config.toml
num_attention_heads = 6
intermediate_size = 1536
vocab_size = 2048
norm = "layernorm"
norm_place = "pre"
rope_theta = 25700.0
parallel_block = true
init = "normal"
init_std_qkv = 0.0245
lr_mult_up = 0.754
lr_head = 0.0075
decay_shape = "linear"
batch_tokens = 262144
Each number is 128 + 32 x the weight over its row's rms, rounded and kept within 0 to 255. Layers, rows and columns count from 0. The size above them is the row's rms in percent of the matrix's.

# layer 4 attention value, 384x384, rms 0.182, rows 119-154, columns 288-319
size [115 118 113 121 113 123 110 116 116  87  83  95  87  93  90  89  92  94  89  92  94  88  87  91  89 101  91  91  86  90  89  97  89  96 100  85]
[[144  71 138  92  91 153 164 159 179 109 154 155 171 109 154  68 149  91 157  83 168 144 129 124 159 152  82 188 165 156 152 195]
 [131 114 109 154 103 137 118 165 127 115  46 119 139 119 156 199 202 101 112  99 148 142 170 184 160  93 128  65  88  81  76  76]
 [103 123 100 155 109 168  88 135 152 192 112 117 178 116  78 122 137 102 163 122 114  68 155 172 161  83  79 118 106  98  96 138]
 [133 156 125 106 202 130 148 163  86 167 110  97 137 103 137 155 139 172 140 137 124  97 124  91 129  97 120 140 182 117 136 187]
 [170 116 122 125 143 101 176 126 177 138 125 104 127 100 131 199 112  91 155 137 150 165 131 113 109 165  97 146 224  95 154 117]
 [115 145 135  79 165 130 157 168 132 138 104 168 197 113  67 115 181 160  80 102 125 152  97 127 113 109 229 127 123 142 145 119]
 [117 129 101 168 134 106  78 137 118 120  80 159  82 145 122 119 161 127 124 161 108  37 107 163  73  93 165 220 101 132 139 172]
 [139 178 163 159 143 197 125  88 121  95  92 117 145 127  77 155 153  95 107 112 155 107 122 119 127 149 163  85  99 144  84 142]
 [108 138 102 126 130 106  98 175  98 103 120 103  97 143 185 120  68 110 134 147  86 135 115 119 188 147 125 172 123  78 121 176]
 [163 101 147 115 119 119 129 146 193 132  83 150  94 152 138 122 110 124 205  84 153 127 133  97 133 147  93  37  98 163 200 151]
 [121 136 115 154 160 144 103 129 140  99 112 120 142 123  94  92 121 105  86 131 124  41  99 113 170 110 122 125 137 167 136 104]
 [160 138 147 128 111 157  29 145 113 130  94 187  85 173 108 158 128 171 140 121 102 124 173 136  82 176 128  91  98 100 179 110]
 [152 171  81 110 122 145 121 153 126  77 134 174 109 141 138 162  88 140  57 103  75 111 128 180 178 145 157  86 160 132 139  51]
 [163 132 145 153 144 167 160 162 143 192 116 131  80  88 110 127 110 106 145 141 113 144  91 130 106  39 159 116 152 165 115 123]
 [ 93 114 150 136  85 122  95 114 130 142 157 143 139 148 156 122  81 123 145 132 182  92 116 115 106 139 156 101 138  88 120 163]
 [113 104 132 105 113 130 137 149 180 153 114 119 148  90 133 108  77  82 120  95 119 163 160 150 123  92  90 102 121 143 109 100]
 [197 112 148 130 143 199 151 134 149 116 141 107  85 194 108  88 154 144 109 100 107 118  99 164 143 215 112 125 149  84 151 115]
 [ 72 101 119  75 145 116 146 103 140 152 132 148  61 197 108 136 121  87 103 180 132 110 143 154 165 163  70 190 153 181 118 112]
 [124 128 140 128 102 155 158 120 154  84 172 164 134 106 126  91  88 127 113 110 154 174 127 133 166  90 111 141 155 148 110 112]
 [121 112  99 110 160 130 132 118 152 144  81 149 113 162 134 115  92 132 167 121 125 113 183 127  95 153 205 114  94 124 142 149]
 [133 193 141 130 104 155 190  68 158  87 137 147  97  76  89 127 122 143  78 129 112  94  97 151  90 123 115 128  81 150  67 119]
 [ 68  78 189 153 111 116 144 149 107  48 105 169 106 133 139 203 135 159 158  87 117 112 130 168 112 143 106 123 103 136 127 120]
 [131 157 151 241 125  71 133 129  97 112 136 128 154 133 218 143 122  97 139 155 116 126 154 110 111 128  99 150 166 159 138 180]
 [138 131 130 109 137 135 119 167 178 120 131  75 119 153  70  66 127 151 129 170 138  79 100 127 151 185  99 140  92 125 137 122]
 [123 134 183 156 165  77  96 170 125 126 125  72 107 103 137 139 186  94  97 173 108 154 140 143  76  67 152  50 117 113  83 123]
 [173 108  85 144 152 101 142 127 131 122  90  97 146 128 182 186  72 162 180 117 124  99  51 124 130 131  87  95 121 154  88  77]
 [112 129 132 135  97 136  71 154 140 139  92 161 106 112 113  59  88 130 106 103 115 129  86 147 146  70 130 113 159  97 189 132]
 [ 88 122  98 121 176 104  78  96 148  97 129 134 126 126 105 110  99 195 213  94 121  41 165 187 123 184 101 119 150 143 147 168]
 [ 97 110 132 143 142 127 158 102  89 102 202 109 143  99 107 114 189 114 126 101 130 141 157 108 161  75 133 173  94 110 105 108]
 [125 124 149 100 102 169  74 176 144 154 169 116  98 126 123 150 219 129  94 104 142 139 109 104 132 131  85 110 150 124 131  96]
 [127 136 101 119 170 180 162 101 157  97 142 149 105  97 132 103 103 118 156 145 166 122 118 146 143 188 143 150  98 161 153  67]
 [131 133 159 141 142 107  95 122  70 109 130 106 113  89 172 138  94 100  98 126  92 133 116 122 126 165 102 132 123 110 108 141]
 [145 107 119 160  95 135 125 139 173 158 148 104 135 147  59 170 125 180 149  94 114 119 166 109  82 142  94  56 145  90  86 102]
 [136 111 131 110 188 134  72 107 147 166 110 124 134  90 113 105 156 130 131 179 132 181 136 152  92 130  89 170 182 140 134 145]
 [127  46 155 152 145  89 131  62  97  96 168  93 132 158 124 151 100 171 106 106 141  91 118 151 131 142 168 146 143 134 156  92]
 [135 167 136 141 126 128 113 138 106 154 127 181 128 130 123  93 123 116 131 115  93 149 154 123 114 147 125 152 122 166 102 145]]
# layer 4 attention output (transposed), 384x384, rms 0.166, rows 119-154, columns 288-319
size [102 108 101 113 101 107  99 100  97  95  92 101 102 101 100 102  97  96  94  99 103  98  98  97  97 104 106 100  87  95  97 107 101 101 111  99]
[[129 191 193 144 135 102 141 179 157 158 126 111 135 102 203 167 166 135 174 162 116  79 211 140  98 120 146  77  88 129 117 130]
 [125 128 128 163 209 140 147 179  99 179 233 109  42 111 146  89 136 185 149  81 142 160  77 105  80 111 121 163 138 139 115 131]
 [126 138 167  67  94 110  95 115  97  39 101 170 133 104 128 164  79 115  83 132 148 155 150 130 136 105 147  67 132 121 125 119]
 [108 130 131 146 104 163  62  76 126  94 104 111 160 172 133 122 126 145 123  98 143  77  99 121 153 108 158 121 136 134 119 101]
 [105  87 133 177 126 182 144 194 133  82  84 139 130 130 125  56 158 101 132  82 126 153 149  54 122 139 121 106  77 124 144 138]
 [153 138 152 125 151 158 105  99 105 120 154 137 113 165 140 187  86 114 159 104 142 101  99 113 140 157 105 109  97 199 169 134]
 [118 131 212 104 142 136 127  99 184  80  71 117 133 105 122 151 131 104 183 120 115 216 170 127 157 156 128 106 150 139  85 179]
 [139 103 126 111 154 102 158 149 176 124 146  97 113 139 166 150 110 172 200 134 143 149 142 169 156  74 139  99 137 101  90 151]
 [173  67 118 117 105 149  95 108  86 142 155  60 133 153  70 119  88 149 144 132 138 147 102 127  32  89 155 173 157 136 146 126]
 [134 165 124  99 125 140 130 155 126 137 123  99 184 118 146 135 118 146  89 120 129 140  92 162 130 113 129 140  94  43  30 125]
 [124 122 127 139 194 135 156 127 128 129 144 126 167 109  85 143 122 128 204  81 121 132 193 115 102  69 105  84  50 148 128 117]
 [115 117  92  84 138 131 163 143 120 124 102  91 154  91 137 138 133 124  78  97 176 130  84 151 167 124 137 112 153 156 116 111]
 [142 101 163 143 142 137  78 118 171 144 154  99 167  60 118 100  92 110 153 149 123 134 184 138  59  99 133 142 129  53 126 119]
 [157 154 175 166 167 179 102 122 138 116 199 181  95 163 163 116 104 120 134 115 154 102 141 125 126 202  81  44 138 148 181 109]
 [117 167 118 152 146 162 173 146  81 104 135 127 161 125 124 187 147 168 115 100 116 157 174 152 135 173 127 121 172 122 146 104]
 [113 133 154 146 167 137  88 113 102 156 134  74 172 161 165 125 194 147 113 217  80 135  85 129 159 117 128 176 128  86 132 115]
 [116 168 115 131 136 124 109 166 131 107 173 148 149  95 155 137  63 159 124 141 209 142 134 131 162  72 153  73 140 123 138 192]
 [148 198 106 161 203 102  98 114 121  48  88 105 169  60 111 192 101 141  75 116 141 130 153 170 127  99 141 139  90 106 174 131]
 [121 147 116 164 117 108 156 143 127 173 155 147  60 156 144 149 138 126 134 120 149 150 168 176 164 152 134 154  64 128 141 131]
 [ 55 134 193 101 134 145 110 122 148 132 135  96 150 105 137 119  73  86 124 182 123 112  85 140 164 126  71 131 106  62 117 147]
 [120 138 104 175 173 126 114 170  88 164 163 118 120 169 152  97 123 150 100 133 174 151 126  75 163 112 143 155 153 101 139 141]
 [128 144 184 116  79 132  88 121 148 147 154 102 118  97 108  79 144 180 158 131 142 172 172  75 161  96 111 177 145  73 161  76]
 [154 163 149 114 186 102 132 176 138  81  84 139 108 103 163 150 162 104 136 117  69 129 110 170 159 114 112 109 147 132  67 131]
 [168 126 148 128 116 140 125  75  80 126 109 183 199 124 114 177 129 139 122  78  95 135 197 144  69 108 124  99 113 129  90 139]
 [131 145 162  87 123  91 184  84 104 132 169 179 113 173 116  93  48 102 106 107 137  98 168 128 123 207 106 132 157 146 101 114]
 [114 152 153 105  67 137  65  72  78 101 117 158 121  97  89 102 149  99  78 144 136 134 163 111 140 131 129 178 136 170 122 134]
 [135 123  88 154 162 159 141 115 117 100 147 160 174 113 114 166 182 100 151 147 155 113 128  60 118  85 124  64 101  92 123  87]
 [111 187 147 107  71 117 177 128 115 170  83 116  98 144 115 148 101  97 104 148 165 122 110 140 176 124  70 181 102 135 174 118]
 [165 106 176 148  95 115  71 115 108 106 102  63 128 142 119 120 100 130 128 186 127 154  79 114 138 146 145 194 171 113 115 137]
 [187 142 108 122  78 116 179 141 177 116 147 151 129 152 127 156  88 131 107 155 153 129  85 118 126 107 147 110  84 136 142 174]
 [187 116 107 159  55 106  87 162 181 134 111  96 217 186 137 135 157 138 135 115 171 109 126 169 124  77 146  83 111 112 149 167]
 [ 73 120 106 141 155 149 104 115 192 117 141 126 140 134  50 119  97  97 194 112 195  79 104 126 135 155 106 124 139 155 133 123]
 [113 117 149 104 117 110 167 124 106 140 109 185  86  63 136  91 131  70 140  87 177 149  99 184  93  83  79 166  92  98  85  94]
 [107 174 105 194  96 154 152 106  57 162 125 100 166 114 102 155  77 150 117 121 132 100 134 120 149  71 179 102 138 141 165  84]
 [144 145 101 126  79  92 108 220 190 154  83 115  91 135 117  84 132 136 151 126 175 167 118 134  99 125 116  74 154 158 148 154]
 [118 128 134 163 111 152 108  79 135 115 123  65 126 170 105 141 105 143  60 109 195  83 117 123 112 168 136 100 111 117 141 158]]
# layer 4 attention query, 384x384, rms 0.224, rows 128-191, columns 288-319
size [100 107 101 111  98 102  96  98 103  98  94 110  92 100 104  99 102 101 101  98 101  97  93 100  93  96  97 101  98  97 100 102  97 105 103  99  96  98 109  99 101 101  99 101 100  99 101 105 101 103 100  93  99  98  94 101  97  99  92  99 103  93 103 106]
[[128 140 134 171 128 117  96 150 100 162 106  92  75 169  67 157 130 155 113 104 140 161 121  97 129 106 117 181 102 111 121  80]
 [112 152 141 130 128 169  95 166 108 142 106 132 112 144 177 138  91 126 158 169  73 221 140  43 111  62 138  97 108 111 134 101]
 [ 64 161 101  61  80 147  98 122 131 114  92  55 195 160 105 181  79  38 131 149 165 167 170 145  78 151  89 177  92 104 125  79]
 [ 96 110 142 179 119 130  71 118  56 121 164 134  63 179 115  91 167 107 103 127 123 169 137 169 140  71  89 205 105 143 150 117]
 [118 118 158 134 146 142 104  68 154 167 214 146 103 130 147 136 173 144 130  92 107 127 101 102 108 112 107 129  98 108 178 103]
 [155 147 152 107 128 144 129  97 155 114 111 116 190 109 173  97 102 197 108  81 111 117 137 108 121 108 147 100 171  79 133 142]
 [164 151  80 167 108 150 105 102 167 127 172  97  28 113  96 130 114 106 112 130 230 128  77 134 174 145 167 122 127 133 121 149]
 [176  74 122 169 120 158 119 124 100 146 123 126  73 123 134 129 119 200  68 139 119 146 126 129 123 142 123 176 129 105 149 153]
 [153 192 119 102 194  83 120  83 156 122 109  94  78 156 155  71 129 127 107 112 159  99  97 169 168 140 132 146  81 145 119 144]
 [140 118 147 172 128 101 167  80 119 144 169 221 146 110 152  98  98 182 156 127 100 147  90 137 127 139 172 126  87 109 193 115]
 [155 160  98 175 100 161 132 144  69 204 170 143 159 116 101 138  33  86  78 130 145 150 128 129 125 105 160  91 203 115 149 145]
 [110 139 112 153 123  55  96 111  85  88 150 156 136 100 181 175 124 150 156  75 138  86  85 122 152  64 112 142  94 163 126  58]
 [130  98 126 115 128 112  55  89 166 111  99  68 178 145 123  96  44 136 151 100 206 129 176 165 128 137 153 103  53  77 176  81]
 [173 146 177  95  95 133 118 128 175 153 161 155 180 117 176 102  88 139 160 136 149 122 165 108 103 135 129 169 102 156  90  67]
 [151  99 145 101 126 151 114 104 129  93 118 115  91 170 103 127  93 117 151 141  96 121 133  76  98  91 195 132 114 102 117 130]
 [ 83 147  89 153 154 126 106 135 117 154 132 102 117 160 121 155  35 165  94 152 112  95 132 168 187 118 128 101 162 104  73 126]
 [162 105 160 118 162  81 124 108  89 176 147 138 111 125 114 150  95 108 146  93 122  78 165 191 169  83  76 158 122 144  85 165]
 [135 118 122  87 109 160 128 197 101  95 123 134 141 160 136 216 129 124 127 116  84 197 131 136 158 173 110 143 183 105 164  91]
 [160 124 133 129 101 159  76 126 179 197 120 201 157 130 142 106 124 140 112 177 120 126 103 105 114  53 130 152 132 139 126  82]
 [107 167  91 124 121 158 155 164 162 114 106 123  71 166 109 164 181 164 154 149 176  85 105 117  76 203 193 120 130  26  89 112]
 [ 45 117 109 147 103 108 119 106 145 127 168 140  90 179 200 121 173 155 153 144 121 145  61 115 155 140 151 161 127 181 113 145]
 [107 117 131 106 189  90 132 112 126 131 109  69 157 175 126 182 106 137 169 136 177 119  89  53 121 207 143 148 142 158 101 110]
 [106  73  92  95 153 110 184  94 111 117 111 103 135 125 203 188 119  79 144  85 119 104 119  93 113 144 106 120 178  99 102 168]
 [119 188 119 108 136 164 162 189  79 131 167 110 142  74  86 125 121 123 117 151  73 143 115 127 185 159  92 172 165 119 138 124]
 [ 39 154 140 205  89 165 135 184 101 181 111 157 110 132 115 122 168  97 116  95 201  93 148  96 127  74  90 171 150 131 154 113]
 [165 141 143  93 129  92 156 112 140  93 157  77 147 102 120 132 115 115 129  97 122 159 157 101 197 126 100 172  75 135  85 120]
 [107 107  93 142 157  89 122 116 145 140 161 131 126  71 129 114 103  37 221  61 158 136 145 110 127 206  93  98 149 104  98  94]
 [ 78  92 166 136  97  81 156 107 136 158 131 129 170 207 138 161 105 135 175  97 128 185 113 180 159  58 153  96 123 106  98 121]
 [168 139 135  92 160 148  86  35 124 139 135 155  29  87  92 107 115 159 198  46 196  95  87 106  58 131 104 127 139 149  94  66]
 [177 120 151 166 153  84 132  51 105 152 174 145  77  97 110 148 170 150 150 122 123 133 109 165 131 160 123 137 152 102 140 143]
 [114 141 137 168 158  89 128 135  97 114 148 109 109 123 107 127  83 122 100 119 140  76 103 173 123 147 121 170 141 144 161  87]
 [116 149 115 168 132 155 144 107 116 118 122 116  82 101 150 200 180 106 127 111  73 142 137 121 100 144 200 165 112 119 118 118]
 [ 90 128 102 101 114 156 129 160 112 150  99 199  80 117 130 114 106 149 130 155 108 120  90 136 131 104  88 136 137 114 158 161]
 [140  85  73 126 191 153 145 152  87 156 127 173 110 126 154 116  96 103 133 147 129  91 128  99 100 149 108 101 154 126 146 119]
 [121  61 155 115 171 107 168 193 122 143 132 108 145 131 128 124 148 128 130 146  31 150 205  79 127 111 134 128 191 125 122 139]
 [181 134 138 140 188 127 158  83 117 103 167 124 129 126 159 123 105 102 118 119 137 147 139 127 189 124 129 185  86  71  62  77]
 [112 131 156 107 133  98 113 120 109 186 107 110 161  44 159  79 196 137 114 112 101 122  98  70 198 119  77  99 158 136  92 120]
 [117  52 120 130 117 181 105 164 123 142 134 131 151 100  61 143 148 147 112 139 108  99  82  75 133 122 109 132  93 144 182 116]
 [142 135 136 143 108  77  94  83 170 152 145  81 141 121 133 140 103 147 152 114 154 119  95  99 144 161 121 109 178 128  90 148]
 [146 165 108  83  79 115  98 163 117 141 186 112 102 142 150 134 152 174  66 114 147 111 147 123  99 119 143 128 112 192 138 162]
 [130 135 128 108 136 144 143 144 163 113 174 148 106 160 187  83 167 137  37 106 139 134  53 135 120 110 175 104 106 108 153 114]
 [115 135  97 172 119 185 157 125 105 126 181 156 116 115 123 115 119 162  61  77 107 143 145  41 169 126 125 133 109 180 159 127]
 [195 140  93 158 134 124 178 122 145 145 111 173 156 126  79 115 109 141 125 184 125  99  93 108 123 137 107 120 127 129 114  96]
 [126  85 117 117  96  97  97 122 112  79 194 164 147 146 176 155 112 134 113 154  80 124 119 129 169 156 120  99 155 126  98 122]
 [131 156 110 117 158 125 150 131 159  95 156 188 174 138 150  91 128 105  62 138 171 104 159 108 139 123 120 199 130 136 148 114]
 [120 179  97 110 107 105 152 182  92 166 149 132 125  97 131 125 118 155 160 129  93 112 129  94 198 170 112 117 108 142  93 153]
 [114  87 146  92 124 150  81 135 179 130 121 199 147 139 157 143 108 182 133 105 160 186 133 173 178 123 163 141 147 138 162  53]
 [128 161 138 113 100 163 203 160  98 112 130 128  40 150 167  85 119 131 100 152 105 136 149 114 128 116  70 135 238 173  82 172]
 [ 98 103 102 149 123 128  83  94 140 160 139 131 126 113 144 100 136 100 162 179 138 147 113 158 176 117  97 106 116  57 155  64]
 [140 205 149 147 175 176 135 143  45 164 166 156  76 161 130 163  86  97 103 150 119 135  92  82 100 112 138 173  39  75 120 142]
 [153 126 122 141  92 131 173 119 158  73 142 167 143  59  75  81  38 127 111  67 118 112  96  95 110 136 101 118  96  87 108 118]
 [130 130 116 129 102 138 166 113 128 127 131 202  92 155  84  86 117 122 140 137 117 134  97 190 143 124 128 115  75 192 101 133]
 [ 84 126  82  99 165 126  79 120 115 123 105 126 134 105 105 144 158 103 144 127 138  91  99 169 131 130 109  84  98 186 143  85]
 [115  95 137 101 125 149 197 110 136 101 154 146 150 182 131  92 146 139 124  99 148 211 141 133 117  49 130 135  98 111 119 107]
 [ 72  83 154 143 202 126 122 146 121 194 140 108  59 163 109  40 136 199 106 137 139 127 124 135 104  99 171 125 133 133 149 122]
 [108 104 123 121  49  83 172 102 195 108 105 143 152 152  94 126 192 134  97 111  72 159 155 160 154 153 117  99 151 147 137 111]
 [128 169 133 158 138  78 157 136 109 166 139 130 114 103 134  76 194 116 124  85 158 101  87 125 148 137  94 136 111  83 151 159]
 [122 118 133  41 138 123  91 150 100 152 143 124 132 221  79 112 120 147 133 113 101 120 139 118 111 122 121 100  99 120 135 183]
 [152 139 146 159  97 114 135 110 151 109  99 152 129 162 140 134 146 105 151 135 137  92 144  97  95 158  89 143 137  82  78 109]
 [ 53 132 135  97 170 173 131 114 110 128 159 117 145 132  96 148 105 150 132 137 141 147  63 154 159  98 107 120 139  82 111 128]
 [170  79 167 155 137 116 118 106  93 103 109 127  91 146 136  96 150 117 185 184 121  95 140 138 106 106 148 102 161 147  86 150]
 [166 110 125 181 124  93 126 115 176  83 159 140  92 110 142 171 172 151  85 158 123 136 157 156 117  68 105 149 115 106 138 160]
 [168 129 106 191 166 121 154 111  73 111 157 209  98  97  69 150 138 123 143 135 150 159 101 184 118 133 152 102 106 114 157 145]
 [100 111 133 176 152 140 124 156 124 131 140  75 142 128 117 121 105 168 113 127 151 174 152 117 130 101  78 191 102 156  98  91]]
# layer 4 attention key, 384x384, rms 0.221, rows 128-191, columns 288-319
size [ 73  83  81 103 102 103 100  96  69  73  81  90  95 100 106 102 102 102  98 101  97 103 100 101 100  97 101  98  97  98  99 105  99 104 105 100  99  99 100  98  97  95 100 109  99  98 106 102 105 101  96  99  99  96 101 102  96 105  90  98 103  96  94 104]
[[136  62 139 131 124 190 124 114 111 117 132 135 151  86 122 136 164 158 177 183 114  85 110 155  88 166  94  77  78 130  78 107]
 [125 112 123  94 136 152 168 146 157 137 133 109  66 186 117 100 171 129  89  75 194 129 126 173 136 137 144  54 107 123 110 170]
 [141 123 152 134 129 105 117 125 184 104  88 120 113 108 121 140 166 117  61 119  97 130 173 204 101  97 124 121  86 127  84 190]
 [137 140 128 136 168 147 154  89  92 111 102 104 173 162 126 125 126 121  98  76 178  65 133 151 142 127  76 152 192 146 108 120]
 [157 159 180 161  40 128 174 150 124 139 144  81 115 150 177 191 124 172 132 130 137 118 145  85  79 178 170 132  93  68 101 105]
 [101 117 116 123 122 122  93 138 141 128 209 109 131 142 119 160  72 119 167 107 118 128 118 111  62 178 156 182  69 132 152 136]
 [116 147  75  96 122 123 143  44 134  99 136 131 131 136 119 105 117 163 139 111 116  80 155 179 185 121 126  81 170 153 125 136]
 [139 160 164 127 158  75  94 123 117 150  19 139 198  67  94 183 100 116 153  85  75 135 108 121 143  63 137 151  94  98 144 141]
 [ 62 172 127 147 110 134  88  95 143  83 117 115 155 116 111 155 154 201 103 109  70 178 116 118 157 125 135 154 127 142 125  96]
 [124 160 124 116 145 107 168 105 101  99 146  89 163 171 126 192 165 117 110 161  90 144 134 130  99 141 147  79 142 122  85  98]
 [158  73 133 123 129 145 128 141  90 144 125 133 126 189 153 125  87 126 113 137 145 100 142 106 124 120  96 104 158 163 163 113]
 [120 138 139 167 161 114 132 127 140 190  94 119 183 145  66  61 115 150  66 123 133  99  96 106 135  72 122 133 104 168 119 101]
 [141 129  99  93 101 113 187  88 150 105 104 156 159 104 120  99 107  71 157 103 122 110 219 118 136 114 131 113 106  66 119 131]
 [131 165 117 101 130  48 128 100  71  99 116  81  96 110 143 139 147 146 203 114 124 117 159 105  78 109 157 108 120 165 112 156]
 [ 92 116 155 126 147 130 134 146 127 122 135 103 106  86  80 166 101 117 113 134 167 198 127 135 146 123 160  56  63 153 107  53]
 [140 161 125 179 123 148 153 140 192 113 139  98 128 180 101 135 122 143 102 155 142  94 119 151  84 151 137 148 129  60 137  96]
 [ 97 180  76 149 144 170 155 128 118 100 120 120 150 167 199 102 123 147 142  90 146  47 111 152 144 121 176 108 128  99 124 133]
 [100 174 124 161 153 151 160 136 150 148  74 101 138 126 146 152 139 120  89 138  98 134 181  48  52 142 126 106  89 126 130  94]
 [118  95 107 137 121 118 139 149 163 102 128 106 170  97 133  93 111 211 103 153 194  90 101 101  99  67 114  83 121 121  93 166]
 [179 157 142 159 116  87 110 138 115 103 113 150 116 171 108 181 142  97 138 110  71 116 134 173 130  94 163  95 146 159 108 152]
 [120 127  84 117 187 149 161 124 105 133 104 134 124 116 140 101 147 160 102 159  90  66  89 146  93 123 126 175 134 155 104 127]
 [121  89 140  92 140 109 119 104 148  90  82  99 104 182 152 162 179 126 141 143 124 140  91 143 165 134 160 217 165 143 138 151]
 [173 107  48 155 122 105 213 112 158 128 156 123 180 180  80  51 109 172 105 146 108 156 120 109  95 124 192  80 108 130 123 135]
 [109  94 164 150 142 109 161 116 149  56 158 139  80 115 135  77 185 131 147 129  81  84 177  88 132  93 109 126 119 161 114  92]
 [ 83 111 143  83 118 138 171 141 101 161 103 184 132 152 145 166 134 122 130 207 152 107 120 104 103 184 115 147 130 141 122 197]
 [168 122 161 135 142 144 134 157 141 122 158 129 228 100 144 181 146 120 175  99 123 183 144 167 123 145 113 149 142  98  96 162]
 [158 106 132 105  93 119 106 115 139  92 122 109 149  97 142 116 145  96 117 195 118 154 159 162 128 144 174 118 123 217 115 139]
 [112 157  76 146 137 100 114  72 146 192 129 204 143 159 166  98  91 160 144 164 136 150 129 118 108  54 154 108 104  90  94 171]
 [ 93 135 138 166 112  46 111 105 121 141 165 106 122  70  99 103 121 114 159 115 148 136 131 135 165 165 143 178 179 117 135  79]
 [131 124 101 212 121 100 125 201 126 126 158 136 146 136 137  94 115 136 150  98 170  87 145 133  96 121 105 187  77 197 127  99]
 [159  84 117 147 106 103  68 131  97 144  88 163 135  60  84 102  92 148 132 114 139  69 131 119 114  87 129 123 192  94 101 119]
 [160 101  60 162  57 142  96 100 115 146 127 156 108  92 102 161  94 142 111  75 142  83 195 104 137 126 107 168 136 104  64 133]
 [120 114 104 140 112 125 149 130  97 111 135 133 158 148 156 140 106 173 176  93 119 113 130 124 134 139 158  54 131 110  60  69]
 [128  85  97  74 147 193  86 169  92 130 116 110 108 154 172 140 160 116 135 133 147 125 162 144 175 125  88  94  67 149 129  98]
 [108 139 159 153 130  86 157 131 133 137 146 175 122 124  80  95 109 122 132 142 129 113 185 103 145 121 136 118 149 120 128 124]
 [103 115  76 117 169 105 109 168 123 136 175  77 212 134 154 113  67 124  51 163 151 159 115 119 145  96 121 182 151 122  67 128]
 [146  95 135 131 133  49 139 164 107 131 135 123 131 161 107 111 173 220 146 109 122  98 154 162 138 113 180  82  88 161 162 115]
 [103  99  92  79 169 118 147 155 176 153 149 157 114 131 148 136 104 154 152 169  98  44 153 171 136 152 115 145 133 133 131 129]
 [ 40 119  82 119 113 122 137 119  96 180 170 130 130 126 133 170 148  97 134  82 125 104 170 141 121  59 120  89 120 201 103 140]
 [127  70 104 144  80 108 173 118 128 156  66 140 123  74  85 106 141  86 170 126 135 154 113 117 102 142 164  78 153 157 112 164]
 [123 187 160 122  59 149 127 147 201 140 114 160  86 143 130  87 141  98  89  94 111 149  86  85 169 176 168 101 146  69 146 120]
 [104 122 129 186  84 174 136 112  42 120  82  94 101 125 119 104 168 144 165 219 136 166 171 112 160  97  75  96 154  90 149  88]
 [137 134  65 132  80 158 112 140  82  96 108 123 128 144  96 174 133 157 153 117 100 124 111 146 156  85 139 136 102 122 154 124]
 [147 108 103 140 126 182 116 101 135 175 115 101 137 118 193 155 170  99  90 122 170  99 134 103 164 102 200 138 127  97  99 147]
 [139 129 129 143 124 115 155 144  92  84 163 171 120  85 139 115  90  78 137 154 104 106 104 124 174 101 135 112  79 150 159 148]
 [150 138 203 117 186 136 174 170 114 148 172 146 114  70 115 125 129  97 132 167 133 124 114 192 172 171 108 155 165 111 142  75]
 [144 136 157 135 107 105 156 141 109 118 120 133 154 133 109 147 103  44 104 154 167  96 103 148 134 139  77 128 110 119  24 110]
 [161  84  68  99 218 155 104 152 107 117 139 143 127 160 149  69 118 148 134 117 101 114 125  70  94  67  97 124 130 143 133  93]
 [125 146 124 107 184  99 114 124 100 138 106 140  91  80 110 117 112 134 133 109 102 119 122  94 154 111 137  94 135 124  77 159]
 [112 121 151 121 131 109 114 164 118 147  93 131 115 112 115  76  97 163  51 131 135 102 112 102  95 102 109 198  81 184 123 137]
 [166 112 115  91 124 151 111 108 130  94 125 153 166 138 125 136  97 158  80  95 154 161 131 130 159  63 141  57 115 101  82 138]
 [121 178 109  59 152 153 141  95 170 106 113 123  68 105 143 123 107 152 132 109 158 118 100 145 141 154 132 105 142 128 126  78]
 [150 191  90 124 169 149 153 145 141 162 135 124 160 142 147  95 111 180 142 117  67 171 180 109 143 120  96 126 116 135 109 179]
 [100  94 145  95 158 138 153  96  84 132  92 129 120 127 168 133  99 109  83 111  99 135 132  75 107 123 138 193 146 117  94 175]
 [174 114 105 106 117 107 111 173 134 122  72 156 147 147 135  76 138 164 114  98  95 119  85 161 213 124  71 159 126 116 113 116]
 [ 97 105 162 135 184 151 126  93 136 111 140  91 139 166 141  74 108  98 148  95 158  91 129 148 148 152 170 117 129 117 173 131]
 [176 147 106 105 128  93  88 114 149 144 173 202 173  67 123 105 128 146 127 105 210  71 192 148 182 170 138 196 131 175 105 113]
 [114 162 124 125 163 153  70 111 129  88  98 102 134 105 121 105 107 123 151  85 130  78 156 129 157 146 125 136 195 135 125  42]
 [147 145  91  80 127 149 119  93 136 128  95 125  46 114 145 143 169 160 147  94 151 114 140 128 111 163 135  61 155 163 112 170]
 [125 125 189 136 173 119 129  75 104 117 118 145 157 108 153 175 209 138  63 121 109 116 110 152 136  90 115  75 113  63 113 161]
 [160 156 107 139 111 122 130 108 122 116  86 164 116 158 148 111  88 109 128 107 149 152 140 207 120 128 149 150  93 156 109 137]
 [105 166 120 126 149 104 117  77 150 117  77  90 140 129 154  93 145 119 157 166 175 112  35  51 142 131 127 167 145  61 154 125]
 [118 114  83 133  87 150 170  92 182  55 135 150 121 108  71  58 118 103 112  94 167 113 132 133 130 134  96  65 154 172 105 143]
 [160 190  77 167 120 154 171 166 205 150 132 119 146 161 149  82 147 120 134 148 126 106 102 167 159  74 127 143 142 146 137  88]]